Weights of a small GPT-style language model, trained from scratch on English Wikipedia: MLP 704 SwiGLU.
Each number is 200 + 30 x the weight over its row's rms, rounded and kept within 0 to 999. Layers, rows and columns count from 0. The size before them is the row's rms in percent of the matrix's.

# layer 6 MLP up, 704x256, rms 0.115, rows 345-381, columns 192-255
100,207,194,221,221,236,226,215,176,204,179,216,206,178,205,250,204,217,231,257,198,237,217,223,230,209,193,246,204,206,146,232,218,198,193,267,217,193,232,167,212,174,240,203,201,223,219,208,155,235,191,277,182,176,177,181,184,126,257,230,153,198,176,233,174
093,215,197,258,199,265,196,222,212,213,210,231,183,180,180,245,238,167,195,199,159,167,183,228,166,204,120,212,197,194,180,222,185,189,204,201,146,237,208,191,179,194,212,182,214,145,213,174,188,198,246,223,194,217,222,167,208,174,210,231,174,195,203,211,190
086,208,183,193,194,241,181,155,192,187,221,149,187,165,192,201,172,211,207,215,142,236,224,189,195,202,189,180,237,152,190,224,224,169,196,182,185,114,200,222,207,267,176,178,208,189,228,244,173,135,240,196,212,201,138,177,166,175,169,176,192,234,221,198,213
098,196,270,222,175,253,178,217,182,249,185,244,199,184,171,183,228,112,214,135,161,243,173,239,174,170,242,212,240,153,231,194,185,205,244,178,208,158,214,222,237,203,174,193,168,156,191,238,160,230,181,131,230,197,174,224,213,246,223,189,199,200,159,183,226
098,151,250,177,236,231,207,222,191,174,162,167,195,232,220,162,203,161,144,187,225,202,181,221,139,221,235,223,187,278,192,226,196,225,240,153,147,233,234,212,244,175,205,183,206,204,211,201,155,219,225,225,123,272,213,234,199,217,267,226,182,242,218,187,195
099,236,229,183,202,159,172,198,201,185,216,196,171,214,243,195,227,187,190,190,234,183,218,140,238,214,192,173,212,214,219,219,237,213,201,242,179,211,181,203,202,193,206,221,194,216,184,207,211,190,218,171,247,158,204,218,202,235,164,212,205,180,192,205,218
096,218,225,228,208,191,193,263,215,184,265,218,152,218,199,254,192,151,163,178,180,259,173,203,213,209,227,246,238,211,193,176,207,164,188,209,161,236,192,185,217,260,230,226,266,122,207,200,200,167,178,195,160,242,157,201,190,209,224,236,228,189,163,211,193
092,247,224,166,209,226,158,162,173,233,196,203,198,223,250,175,162,168,242,181,243,199,173,154,184,245,236,181,157,199,239,200,171,193,169,268,185,155,230,223,194,183,250,219,206,213,173,122,217,226,181,235,234,247,172,217,197,206,174,203,219,214,179,207,211
085,257,196,208,173,202,178,218,177,229,213,224,237,228,181,207,224,222,210,183,191,152,194,158,177,179,201,148,192,195,179,201,256,195,242,203,200,225,172,208,179,201,171,203,219,169,161,153,171,181,266,131,183,176,201,151,165,193,196,222,187,222,156,213,238
098,184,213,203,185,103,278,171,211,123,236,232,225,240,163,242,158,198,188,202,205,221,240,248,165,207,232,208,198,161,168,249,189,229,196,203,181,239,182,176,255,259,176,169,195,161,173,178,211,242,218,255,173,213,151,185,154,204,209,213,196,199,231,196,170
106,148,267,201,177,115,235,231,160,244,191,162,244,228,214,234,151,238,213,177,210,203,223,207,152,191,177,239,184,251,174,197,181,144,201,203,189,221,127,240,192,188,213,160,211,187,227,218,193,247,157,190,221,214,244,202,148,225,200,206,205,184,239,201,231
095,156,209,151,209,216,173,182,196,190,221,205,233,195,178,170,159,180,206,226,220,147,193,138,201,246,218,186,221,236,213,202,241,174,247,196,216,202,154,251,194,178,218,168,174,170,199,207,192,200,198,162,214,229,203,218,222,245,130,200,200,202,203,205,185
102,188,176,172,210,128,225,219,202,237,190,188,196,203,179,144,178,187,242,199,171,219,214,177,255,238,222,183,233,200,233,173,240,253,231,209,201,151,203,243,171,174,159,184,172,173,210,178,188,193,186,138,186,231,212,217,201,143,207,193,222,230,185,175,185
099,283,201,198,197,166,199,187,229,211,165,244,248,262,190,224,213,242,207,184,223,200,133,122,221,198,122,191,197,198,174,161,198,241,152,167,182,129,268,196,208,223,151,196,231,216,186,180,202,161,215,196,224,174,173,200,184,233,196,190,131,194,131,226,167
101,185,292,206,252,207,257,208,256,201,154,180,217,222,230,243,177,167,209,218,162,195,205,208,194,216,239,192,200,178,229,156,204,210,202,166,227,179,244,179,215,195,168,167,148,214,215,200,146,173,152,203,228,211,166,233,222,214,145,174,196,216,229,225,190
100,149,191,148,178,170,198,163,184,193,216,158,201,173,212,207,161,180,228,197,252,208,174,165,226,189,228,192,200,217,209,100,155,217,166,160,166,161,260,238,261,215,197,196,221,176,176,209,166,206,222,197,213,188,187,204,262,201,163,285,212,168,188,216,189
102,242,188,182,220,181,243,247,207,179,224,170,192,204,196,183,192,224,198,208,122,252,212,194,232,218,198,164,239,185,225,194,187,230,291,218,215,229,200,176,182,174,234,149,212,180,186,186,186,195,163,210,219,230,237,215,167,211,189,220,219,225,132,225,171
103,238,186,192,292,199,230,210,227,199,164,164,228,212,193,207,272,185,192,209,213,160,190,214,191,196,201,208,201,222,210,172,214,210,240,209,199,189,182,185,216,212,204,216,112,174,231,241,162,197,229,125,253,149,174,201,137,204,195,232,193,170,220,171,227
096,253,166,211,194,200,195,229,236,234,172,198,208,164,205,221,195,186,244,183,173,229,206,193,184,180,200,189,146,236,249,152,160,210,194,198,195,228,217,246,165,194,237,224,225,164,197,200,209,202,170,173,212,192,155,182,231,209,207,220,208,189,235,213,157
093,224,126,183,168,180,177,206,204,163,280,171,161,203,219,200,214,176,236,195,270,177,210,220,172,199,189,218,186,233,214,199,207,150,176,203,219,237,180,202,177,191,244,232,195,149,205,176,227,204,200,183,171,228,204,225,180,172,199,226,145,177,258,216,196
094,153,221,233,258,166,220,178,214,141,210,209,230,170,220,180,201,198,191,196,199,187,210,243,209,204,157,240,211,212,185,135,168,240,162,154,191,188,214,186,269,208,162,161,199,204,195,190,215,207,202,190,198,251,204,163,258,192,255,177,205,215,199,216,215
094,219,234,152,237,228,231,254,170,146,195,246,197,245,240,172,221,250,238,248,165,173,250,182,173,210,150,237,237,180,198,216,168,111,160,178,206,238,200,196,170,184,191,220,202,217,173,194,209,195,225,189,216,228,225,250,237,202,183,195,178,191,227,186,251
102,251,176,201,196,277,229,221,153,210,249,213,201,211,176,212,229,248,157,200,161,175,247,180,175,192,204,177,178,146,196,161,232,180,194,160,222,181,219,158,168,217,195,202,186,208,187,218,224,172,190,212,196,195,189,214,229,139,143,206,166,176,219,258,222
097,215,302,184,221,186,192,190,240,184,209,134,205,229,115,189,204,212,186,235,199,160,174,216,228,175,183,230,218,204,270,193,201,205,139,202,171,245,149,161,163,196,185,186,166,221,222,241,188,186,202,171,207,216,256,203,225,177,216,193,182,221,169,206,191
103,248,230,203,212,220,202,184,216,223,230,211,173,115,196,162,193,173,208,259,193,225,206,194,148,230,147,210,216,253,128,195,219,258,194,182,224,218,176,186,172,145,224,198,175,173,220,184,216,180,230,174,210,212,215,183,151,200,216,188,204,221,228,207,157
104,177,200,179,231,230,195,252,181,236,256,284,205,230,225,187,195,208,167,237,279,158,178,161,192,276,226,197,178,228,174,196,209,166,177,232,196,148,182,134,159,235,136,204,189,169,128,196,210,200,176,186,264,208,214,245,137,174,241,171,229,157,232,246,163
095,202,171,153,165,238,149,190,224,177,198,267,155,189,143,178,194,179,253,211,155,168,237,210,207,196,226,236,153,193,234,197,163,251,194,164,182,154,241,212,255,253,222,200,228,188,237,189,169,236,189,155,234,122,156,176,226,199,238,223,173,156,221,211,217
109,161,192,149,176,164,224,183,139,196,188,210,187,201,193,190,172,177,198,200,186,202,229,182,181,192,187,148,158,218,185,311,129,199,183,192,245,152,192,200,183,161,164,229,164,205,190,228,167,230,182,163,260,234,209,211,210,155,183,218,196,182,214,213,216
100,240,222,177,150,182,203,180,217,213,226,184,222,149,164,114,202,260,209,184,184,215,187,172,201,234,247,208,207,191,202,216,210,238,152,143,283,202,209,158,205,216,136,183,245,175,196,251,212,256,196,177,267,123,233,218,179,202,200,221,189,197,208,208,231
100,186,203,205,235,206,238,207,207,172,190,196,169,208,147,202,186,269,210,228,155,200,139,205,175,160,192,220,201,233,188,197,212,187,225,219,206,213,139,262,228,229,219,161,197,217,144,240,180,217,223,201,156,173,255,202,190,197,207,220,219,197,234,210,164
094,217,225,185,199,192,263,161,208,189,201,207,192,176,205,191,212,211,173,202,190,157,182,227,200,210,186,132,178,162,253,196,213,217,219,218,187,195,154,191,169,221,170,168,202,209,189,236,220,234,157,203,239,166,185,167,162,170,229,222,177,196,204,178,200
107,189,196,162,195,182,184,197,177,247,210,194,215,187,150,161,209,217,174,212,235,207,206,182,156,192,192,156,223,250,234,275,202,152,174,183,207,202,208,261,171,250,226,209,207,201,242,204,185,172,215,155,238,194,179,133,221,203,234,219,228,205,192,203,206
104,184,261,247,224,179,203,209,197,206,191,193,174,211,224,202,206,195,153,198,236,227,212,287,194,164,179,188,129,214,217,203,250,222,242,219,213,193,211,205,191,248,158,222,202,202,167,226,180,198,136,182,211,204,165,185,190,272,208,187,258,233,137,180,184
101,204,192,179,124,195,207,162,207,227,185,223,217,178,158,222,209,223,207,275,212,212,237,189,250,241,211,229,198,223,177,169,246,213,240,190,203,167,214,189,189,205,212,201,207,235,201,215,241,258,181,175,239,207,180,158,242,218,225,214,212,184,270,210,222
105,200,266,177,211,198,235,158,161,255,197,224,164,212,213,227,188,158,238,161,226,175,218,130,192,210,222,231,127,192,162,202,195,193,182,242,198,166,147,147,228,224,197,220,223,241,180,208,215,179,245,210,179,224,211,212,156,232,238,179,215,245,240,209,183
106,187,194,170,224,214,242,282,178,194,174,213,173,178,181,226,213,191,180,195,169,216,193,140,150,216,191,197,218,191,200,201,207,213,157,161,182,206,184,155,208,143,215,206,209,174,266,225,216,216,198,171,231,165,169,178,227,194,211,247,190,175,231,272,223
102,238,290,226,159,194,241,209,158,186,196,213,238,178,201,197,216,224,144,198,182,239,217,164,261,230,169,209,205,222,255,256,208,164,178,258,196,201,164,184,229,198,207,168,180,157,256,214,164,215,183,195,191,232,242,167,160,222,187,251,222,94,176,262,195
# layer 6 MLP down (transposed), 704x256, rms 0.108, rows 345-380, columns 192-255
101,218,237,241,184,200,230,217,176,215,222,220,209,214,224,183,184,204,246,174,212,182,193,230,209,170,192,225,201,197,192,211,200,146,204,184,270,206,209,165,164,186,212,169,220,180,207,188,188,228,222,180,161,233,246,232,203,181,231,194,201,213,214,212,128
098,185,203,237,233,166,159,157,246,201,218,209,172,227,192,216,201,238,176,213,181,208,212,229,208,197,120,165,183,206,157,153,178,242,269,173,180,251,201,247,210,219,211,201,194,171,223,184,206,140,187,219,184,215,231,216,195,148,233,237,167,134,209,192,138
094,215,203,226,163,119,164,170,229,151,246,218,189,180,246,207,212,165,229,182,204,168,245,190,211,221,178,169,254,201,215,130,202,240,155,258,124,211,204,242,170,236,221,207,208,195,242,174,232,169,214,209,220,196,190,206,274,186,214,240,236,198,200,227,216
097,187,176,234,264,182,186,214,159,116,171,184,210,203,234,175,196,212,250,215,203,176,241,207,234,235,208,182,223,241,207,174,203,205,195,191,205,242,178,172,229,181,227,182,190,219,240,176,204,145,249,280,167,213,168,156,212,192,190,158,163,234,240,177,198
103,153,188,276,208,205,176,192,218,201,267,187,211,230,190,201,200,232,140,178,254,220,226,190,234,205,196,160,229,187,264,225,220,174,244,161,178,166,168,256,192,187,155,195,199,202,202,170,200,179,263,230,215,192,241,144,233,241,246,213,184,161,207,170,223
093,203,198,204,175,205,214,162,180,242,191,228,170,227,113,161,178,246,154,250,161,131,166,258,213,191,196,190,230,245,227,207,183,147,131,197,232,159,223,210,184,194,191,172,161,283,176,242,225,214,236,209,193,203,186,208,150,150,250,190,207,201,222,214,211
103,190,239,248,256,165,187,203,227,201,194,211,148,196,228,252,228,202,173,154,185,223,202,121,205,182,176,219,231,174,190,166,197,173,220,153,149,181,240,250,190,251,153,209,250,163,184,237,198,208,179,183,162,243,203,187,181,170,244,275,162,184,189,205,143
106,220,221,176,237,173,172,181,182,232,194,213,202,196,265,226,186,188,194,200,199,210,224,201,214,253,217,185,206,200,226,183,171,234,226,224,209,199,230,236,177,204,225,213,212,208,211,118,231,140,142,206,193,271,211,202,171,182,189,265,226,228,216,185,220
095,147,151,219,257,185,219,240,186,224,186,193,254,173,184,153,167,168,183,219,221,255,209,180,213,252,225,220,211,257,162,214,183,204,138,192,193,219,166,212,192,216,195,214,216,214,246,272,180,203,200,239,283,194,238,212,269,222,186,207,254,213,170,198,180
093,174,201,188,199,294,132,198,239,206,182,203,183,193,210,160,192,228,196,182,240,186,128,165,253,207,203,166,223,212,211,197,205,159,195,187,214,230,175,208,170,152,244,229,137,246,218,207,224,209,175,153,233,194,180,198,272,189,222,201,235,204,185,182,211
096,212,176,226,219,202,235,242,186,137,193,261,202,155,241,157,275,163,150,197,188,199,175,228,172,214,246,221,194,168,253,172,201,179,154,230,194,220,205,162,228,210,192,189,205,193,224,178,246,207,258,211,247,197,203,242,209,168,219,222,167,202,208,182,189
096,165,218,218,206,231,220,176,171,203,234,200,187,231,193,163,255,221,187,161,151,254,247,255,178,196,201,187,200,168,205,212,170,213,187,225,195,168,205,160,167,224,209,230,260,204,184,214,266,204,152,261,232,172,209,221,224,224,199,208,223,202,178,177,188
094,173,170,195,210,219,170,187,232,191,229,233,195,181,190,236,199,287,163,258,218,168,187,185,215,214,154,212,172,159,183,196,173,198,226,193,173,207,218,226,220,224,252,201,230,217,170,200,218,231,175,218,209,200,173,189,202,257,176,212,166,185,211,207,189
104,213,242,213,190,191,222,197,182,225,221,184,224,215,173,203,200,202,204,261,160,198,113,189,223,218,170,218,165,239,199,158,166,197,186,220,205,210,286,226,221,150,220,183,217,164,170,190,175,174,191,221,256,175,164,216,234,145,161,172,139,182,172,161,200
098,236,217,200,200,199,166,214,177,147,237,215,260,147,175,177,200,196,235,217,171,179,218,203,201,153,228,145,224,154,201,234,260,204,137,199,227,184,206,174,208,198,210,156,212,258,256,213,230,265,196,203,159,157,182,191,155,217,214,160,198,251,218,199,224
088,231,238,201,186,196,201,177,247,166,205,214,183,213,194,179,219,246,225,173,163,186,194,254,191,222,177,247,185,178,174,232,185,205,249,240,268,245,175,163,182,171,201,236,183,224,219,178,207,193,202,190,194,172,174,148,191,189,214,182,210,250,195,172,246
107,226,174,179,242,212,189,140,171,200,135,145,262,228,162,228,200,223,163,214,163,200,192,202,229,155,209,193,190,186,176,220,148,216,223,220,226,185,145,217,200,155,214,189,178,188,192,173,213,226,201,218,218,174,228,241,201,229,202,185,214,206,170,204,169
103,195,153,176,165,263,195,228,187,253,230,202,181,172,166,193,183,192,207,252,209,202,193,218,232,146,158,172,195,142,119,178,208,211,167,216,198,213,189,192,111,220,176,196,182,228,170,204,217,190,152,163,227,200,219,213,229,210,185,251,209,181,194,222,213
099,176,157,224,228,217,209,232,193,179,214,188,180,206,200,237,204,191,213,218,198,185,226,204,168,230,196,145,247,222,200,174,214,160,211,234,234,177,220,202,238,229,165,181,207,183,173,181,194,178,207,194,202,151,301,207,196,206,171,213,211,178,230,167,160
101,265,189,195,130,227,188,213,232,232,193,200,224,190,154,239,188,180,166,261,215,148,165,195,151,203,157,281,226,225,211,202,203,161,231,178,211,167,174,162,164,201,209,132,174,240,211,235,202,223,241,171,194,154,203,243,198,202,170,203,220,234,220,201,179
099,221,191,188,168,205,220,171,217,241,233,225,243,188,179,261,197,189,152,217,221,204,259,203,217,171,241,108,195,177,196,276,251,210,197,237,186,230,209,279,170,162,208,223,177,201,209,175,190,166,229,277,214,182,250,209,209,168,206,187,248,186,222,177,204
102,155,174,209,234,179,198,261,213,223,214,235,161,233,254,214,221,213,170,200,220,144,206,220,238,264,244,175,172,179,192,211,184,167,216,191,166,171,199,160,177,185,186,197,173,188,244,242,186,202,204,222,248,252,233,165,178,247,218,187,187,183,204,192,184
104,206,202,244,166,150,201,170,173,207,186,231,241,187,191,212,208,155,228,173,153,163,248,208,176,200,213,230,172,184,187,224,204,133,184,198,216,143,168,203,239,199,208,247,233,205,214,241,195,220,179,197,182,202,182,223,185,174,189,259,152,123,223,238,188
102,166,171,155,177,197,206,227,209,199,259,154,206,233,191,210,208,151,218,132,212,240,205,199,208,211,207,195,147,176,203,171,217,197,191,192,168,190,165,209,249,200,150,206,207,180,213,230,251,167,184,165,199,229,187,168,202,158,200,172,191,221,261,178,219
105,222,229,187,158,214,234,253,221,194,205,181,176,182,232,170,229,176,154,175,220,216,219,173,161,170,194,204,186,192,233,239,237,228,234,127,231,230,197,184,177,133,202,232,195,196,221,252,147,256,215,164,191,194,234,197,199,203,127,229,201,176,155,182,190
109,231,194,185,209,152,208,247,192,200,253,245,184,199,178,208,218,173,222,233,231,209,206,184,186,232,194,183,226,174,128,216,183,192,209,192,169,207,204,220,186,213,189,211,205,199,173,192,195,183,198,184,175,228,196,186,177,177,264,172,166,197,219,217,211
104,191,199,123,177,219,221,192,227,252,224,217,194,179,185,186,219,164,224,180,205,205,174,156,194,204,215,181,203,195,187,220,165,223,224,197,214,182,176,217,233,211,193,158,219,168,234,187,193,187,177,152,223,136,142,209,232,143,211,195,206,148,199,207,224
104,196,222,251,164,185,184,183,209,190,225,202,180,198,202,230,263,202,159,194,162,177,203,222,250,183,170,162,229,240,230,156,206,109,248,125,226,218,148,183,235,304,209,232,190,213,177,202,235,192,176,215,171,167,204,147,228,234,223,210,170,188,179,223,171
097,152,183,203,241,245,120,180,235,187,229,203,242,184,196,201,237,167,206,180,201,196,146,236,238,225,164,177,218,152,174,224,201,201,147,162,175,216,202,179,176,145,205,194,166,168,206,199,217,282,188,184,184,200,213,163,205,155,207,234,193,165,233,210,197
101,199,204,207,185,217,189,187,223,196,189,208,263,207,171,226,237,194,216,184,222,212,199,175,269,185,168,228,199,175,167,204,207,210,192,140,221,199,206,159,170,227,208,188,246,258,223,224,182,183,224,199,192,230,174,215,199,236,252,238,228,215,204,194,207
095,267,169,192,170,264,190,243,207,215,221,195,255,191,154,186,228,174,189,188,179,139,169,238,232,153,203,188,228,176,248,185,229,204,213,166,240,237,199,175,143,175,227,207,198,184,181,194,193,226,169,172,189,188,194,172,228,195,242,170,202,143,195,194,210
106,196,260,196,234,192,201,242,220,214,154,216,245,175,192,201,230,259,231,172,171,193,240,176,190,206,174,157,193,204,172,253,223,230,192,164,187,215,238,304,201,194,206,180,169,204,200,243,202,235,176,216,176,166,222,213,176,225,159,163,196,179,164,135,240
095,206,197,172,209,207,240,202,185,220,186,166,172,222,182,180,207,221,156,158,211,176,161,158,192,260,216,233,273,181,202,184,170,201,200,169,234,248,209,200,253,179,191,210,163,175,240,195,209,140,203,235,190,212,218,180,176,216,211,220,169,231,206,249,221
107,166,193,199,126,183,182,187,225,252,181,204,234,198,248,163,180,198,260,193,200,216,233,221,193,192,207,240,158,174,173,184,235,190,189,213,188,182,255,155,199,217,288,214,184,207,227,214,186,213,192,189,230,235,173,186,223,261,250,229,218,209,183,230,179
098,214,196,143,168,192,145,195,201,146,152,243,284,192,192,179,148,261,218,199,188,230,205,251,214,222,229,200,210,192,220,239,241,242,201,237,177,206,225,184,161,161,220,212,206,164,195,186,232,208,161,233,211,193,214,174,174,217,252,202,246,237,200,212,203
099,295,244,195,200,230,182,199,242,171,231,172,162,199,236,209,206,184,208,205,222,194,225,185,230,185,236,191,255,213,221,218,215,127,215,178,196,236,216,221,197,199,170,205,203,212,221,222,191,176,258,153,209,253,253,177,253,208,180,193,188,177,181,152,220
# layer 6 MLP gate, 704x256, rms 0.115, rows 346-381, columns 192-255
083,189,203,175,214,176,229,167,199,227,185,219,201,197,211,162,215,223,250,250,231,171,221,190,235,182,224,148,197,182,192,178,191,211,231,202,220,199,195,203,193,208,228,217,222,223,230,202,205,198,192,169,215,214,225,223,176,228,206,173,187,236,231,226,157
086,198,218,242,200,158,154,175,204,203,200,231,140,178,251,183,193,189,194,228,215,167,186,161,270,169,175,165,237,213,207,171,182,252,207,246,198,280,195,200,162,172,222,257,215,171,216,191,235,178,239,167,184,167,248,229,274,217,213,242,187,219,173,212,198
096,171,209,210,210,171,183,218,277,234,203,175,188,203,180,247,265,217,181,202,205,183,174,166,205,180,226,222,204,226,183,166,188,265,165,170,207,158,196,205,177,210,133,181,220,210,203,235,234,194,199,211,246,149,241,167,210,197,194,195,189,193,166,156,226
096,166,153,168,236,199,241,207,212,204,237,187,171,206,220,187,218,237,186,197,187,216,200,186,213,191,200,189,219,167,238,166,214,189,199,226,180,234,182,198,243,227,179,237,207,214,158,204,230,187,158,192,177,221,245,173,164,224,230,267,162,212,178,212,174
097,199,260,142,248,209,250,151,184,193,226,235,199,207,203,238,216,225,203,237,223,181,215,209,230,239,227,197,183,237,236,221,207,214,184,168,232,202,195,226,191,164,254,128,165,266,201,241,210,202,179,193,213,188,193,222,204,180,214,199,216,219,272,195,227
094,237,207,165,174,214,153,230,227,148,252,180,214,239,138,237,148,161,166,192,164,283,178,184,253,202,217,186,220,181,171,175,235,186,208,194,155,185,152,204,163,207,223,278,245,231,210,168,203,178,164,175,198,232,187,171,194,207,188,249,155,186,209,241,153
091,206,214,199,208,187,227,198,183,226,189,188,202,189,177,230,146,221,222,141,220,216,206,161,234,194,171,207,139,164,260,262,189,214,222,206,188,187,221,223,229,192,282,172,205,242,224,143,202,189,226,282,264,294,174,239,224,198,172,160,181,195,213,181,208
106,235,219,164,153,180,193,178,220,209,188,202,163,211,214,237,218,220,229,202,213,139,182,201,200,160,200,204,199,117,214,171,215,206,277,192,230,182,224,200,205,212,184,202,192,182,140,143,211,191,240,140,119,160,203,184,171,178,205,153,164,149,217,219,242
092,196,209,194,172,262,216,210,249,242,176,198,105,196,241,212,204,144,167,191,217,213,157,184,211,217,174,111,219,278,155,192,194,190,190,182,184,250,190,209,167,197,215,189,217,225,213,203,195,175,217,180,190,199,216,228,225,191,168,187,174,227,181,193,212
105,161,178,209,248,181,191,211,171,169,220,135,203,240,188,199,207,216,178,222,221,185,237,177,214,226,225,185,226,247,164,274,174,158,193,179,151,226,175,247,235,161,177,196,217,195,257,212,215,273,165,160,188,152,218,231,140,207,253,240,219,186,177,202,271
098,145,178,198,232,231,215,215,187,214,215,197,186,219,219,215,176,261,241,213,201,245,207,233,245,223,190,200,227,227,247,144,295,184,205,196,215,220,211,142,224,182,247,126,155,169,182,258,184,264,131,131,163,208,221,200,192,192,202,187,221,190,218,172,172
106,207,238,235,215,226,171,193,148,212,176,205,150,225,200,200,182,150,197,146,153,222,213,218,185,175,222,184,201,235,167,161,224,199,199,199,190,169,163,226,217,225,243,203,166,169,250,252,170,213,229,172,203,226,187,258,181,192,183,180,237,218,228,198,193
106,253,183,221,199,183,200,185,220,200,267,173,197,142,247,253,140,199,230,171,183,211,173,207,173,221,208,192,189,213,213,175,197,152,133,227,163,179,188,202,229,201,236,186,261,253,214,237,225,145,192,187,195,223,162,181,263,205,221,195,188,153,200,156,227
100,171,229,183,183,157,238,187,239,162,167,226,195,195,175,254,108,202,179,187,228,216,204,166,164,190,243,199,207,251,217,254,177,173,212,179,235,202,178,219,195,210,163,156,189,217,131,239,210,159,213,244,208,232,204,190,217,213,130,154,255,229,206,192,174
102,193,262,190,175,154,205,171,218,139,119,220,210,240,186,191,220,221,229,173,189,221,205,215,211,164,165,184,180,200,209,224,196,204,247,146,252,187,225,185,184,258,236,146,199,205,253,188,185,165,192,135,195,156,172,208,148,176,235,217,193,227,211,251,211
111,285,190,115,210,220,182,190,151,159,232,207,190,185,136,220,217,171,169,195,198,233,179,199,254,232,236,204,190,226,175,237,179,232,172,159,179,165,182,255,182,234,196,231,197,211,216,186,217,197,255,172,201,211,207,146,184,206,206,165,261,181,269,184,188
100,226,204,195,166,204,175,213,239,249,230,239,220,187,250,218,195,186,229,200,255,223,173,216,225,170,175,212,210,252,158,205,210,166,210,194,197,246,220,195,180,152,201,187,197,187,225,210,236,233,199,235,202,169,222,217,193,178,206,250,240,176,193,275,191
106,180,179,202,224,156,229,197,180,147,231,216,181,195,191,242,203,192,224,158,185,202,243,202,213,203,195,154,260,196,204,160,238,146,193,228,130,242,209,191,235,190,216,201,186,161,205,202,159,198,233,216,177,223,287,201,224,181,164,264,248,208,198,141,187
090,187,190,257,234,233,294,221,164,190,214,162,188,140,206,196,201,247,215,254,151,185,240,179,225,195,211,208,205,218,228,163,214,183,160,177,182,181,197,184,204,203,224,219,216,287,185,171,197,242,212,204,181,194,247,179,221,172,153,170,178,237,185,211,257
095,145,256,205,142,225,158,214,247,230,200,178,220,201,165,185,223,256,242,234,166,248,187,210,174,190,164,226,263,182,194,195,166,220,191,154,175,219,211,161,189,157,167,165,192,228,196,202,209,171,214,229,227,197,189,241,225,198,182,185,167,242,127,214,152
092,207,228,196,221,225,189,149,237,220,210,257,183,172,194,217,165,202,224,202,205,237,166,154,141,159,130,189,216,205,213,236,220,196,267,216,197,229,213,214,216,212,255,159,235,229,192,204,202,208,161,214,206,164,210,214,207,195,176,209,192,215,172,153,231
099,173,210,253,211,190,203,171,218,202,168,222,186,235,229,204,179,160,160,258,156,234,193,199,192,217,187,215,204,221,232,204,212,200,251,222,206,196,233,188,215,198,238,264,231,191,254,236,201,224,175,245,120,256,171,246,209,244,211,176,208,201,165,160,159
104,220,261,173,181,197,211,120,209,191,171,224,285,191,221,231,147,189,136,197,230,175,270,236,218,210,221,217,206,208,222,206,166,192,171,226,186,155,214,228,189,237,163,248,233,215,222,223,153,232,206,179,182,218,195,226,214,190,246,203,204,194,208,184,177
106,158,130,227,130,140,180,209,188,186,149,197,140,246,230,250,225,138,260,234,236,237,177,225,207,195,234,170,197,213,216,206,248,219,220,221,210,177,231,226,223,194,207,180,215,207,262,230,166,213,230,235,202,212,206,176,192,217,188,230,213,180,163,265,225
095,141,263,231,116,177,176,219,241,171,201,138,207,194,240,199,161,160,219,212,187,212,214,217,190,194,171,208,208,239,202,222,200,241,204,259,205,225,185,171,268,240,171,197,210,190,220,253,218,168,231,195,214,212,149,180,268,248,182,212,210,169,231,186,220
093,151,238,205,212,180,190,229,206,250,236,170,132,182,199,226,215,212,219,196,224,149,159,195,198,228,149,110,214,184,178,202,186,197,264,220,208,204,274,205,238,130,202,241,190,230,214,240,184,215,183,206,204,246,278,189,170,225,240,246,235,227,215,208,192
116,209,182,136,197,249,212,193,222,175,200,187,175,194,174,202,159,262,235,204,218,218,213,203,195,191,200,170,147,188,209,212,209,175,246,171,180,203,235,210,236,216,211,214,191,209,185,133,210,204,170,228,196,245,170,189,165,207,211,208,178,204,201,218,189
094,210,238,188,218,144,213,167,186,242,213,219,197,182,187,261,207,167,166,205,220,243,202,191,242,177,170,220,203,220,179,189,224,197,132,175,209,181,174,201,206,192,233,238,202,204,197,241,170,257,168,181,204,224,179,155,197,210,141,281,158,227,167,168,198
103,180,209,179,216,148,232,120,217,179,216,230,180,248,266,172,193,179,225,196,232,197,228,225,197,160,203,248,153,222,265,192,114,186,221,242,241,165,233,209,228,248,259,168,208,199,199,188,189,273,191,236,228,215,229,216,224,137,211,248,165,174,229,233,236
091,184,219,263,229,130,229,168,151,196,169,157,189,232,236,211,232,249,185,150,225,210,175,194,156,174,182,184,180,158,177,190,192,157,255,226,186,184,177,178,264,220,205,173,186,211,175,179,255,214,163,188,213,224,141,150,216,185,165,280,187,242,189,205,175
102,205,187,205,208,205,207,208,239,181,191,114,217,156,216,172,215,169,192,198,202,271,140,160,211,174,203,196,215,231,211,157,198,193,272,179,148,174,191,191,220,211,221,197,178,179,164,229,188,214,234,227,217,198,214,196,184,223,158,186,203,209,189,179,226
104,221,176,175,153,219,190,178,209,204,259,193,228,231,185,221,230,216,254,239,153,215,208,185,190,258,209,224,195,154,193,186,191,216,166,147,188,188,237,247,172,132,234,228,203,102,144,204,192,197,176,210,221,194,212,196,193,186,226,230,208,212,211,205,232
096,206,238,245,224,200,170,194,157,217,139,167,186,206,202,192,240,233,205,211,150,200,172,202,218,219,166,197,206,244,219,217,173,179,196,259,147,231,275,216,180,202,199,259,165,158,243,225,163,153,191,218,255,243,185,214,218,140,209,237,168,212,216,232,192
109,187,170,156,151,186,221,161,201,166,155,212,195,180,172,209,198,260,168,237,244,158,229,220,207,238,193,156,208,181,207,208,224,218,188,171,169,213,152,162,127,198,231,209,165,176,169,157,173,140,188,209,220,161,150,181,191,186,251,198,266,215,222,204,172
107,199,208,189,131,227,187,206,246,196,198,182,188,233,151,225,193,180,113,228,211,226,191,230,207,229,201,177,207,178,209,192,210,188,197,154,172,248,216,204,202,220,181,243,293,228,180,162,187,156,186,283,218,215,185,223,179,151,203,210,196,210,202,162,152
101,221,186,192,183,201,196,207,186,206,221,217,183,148,213,159,232,183,191,171,145,239,215,217,227,247,229,208,199,234,166,246,187,236,221,179,237,193,202,283,219,213,244,173,193,249,196,155,220,230,240,168,274,197,207,180,187,167,231,226,197,152,229,167,192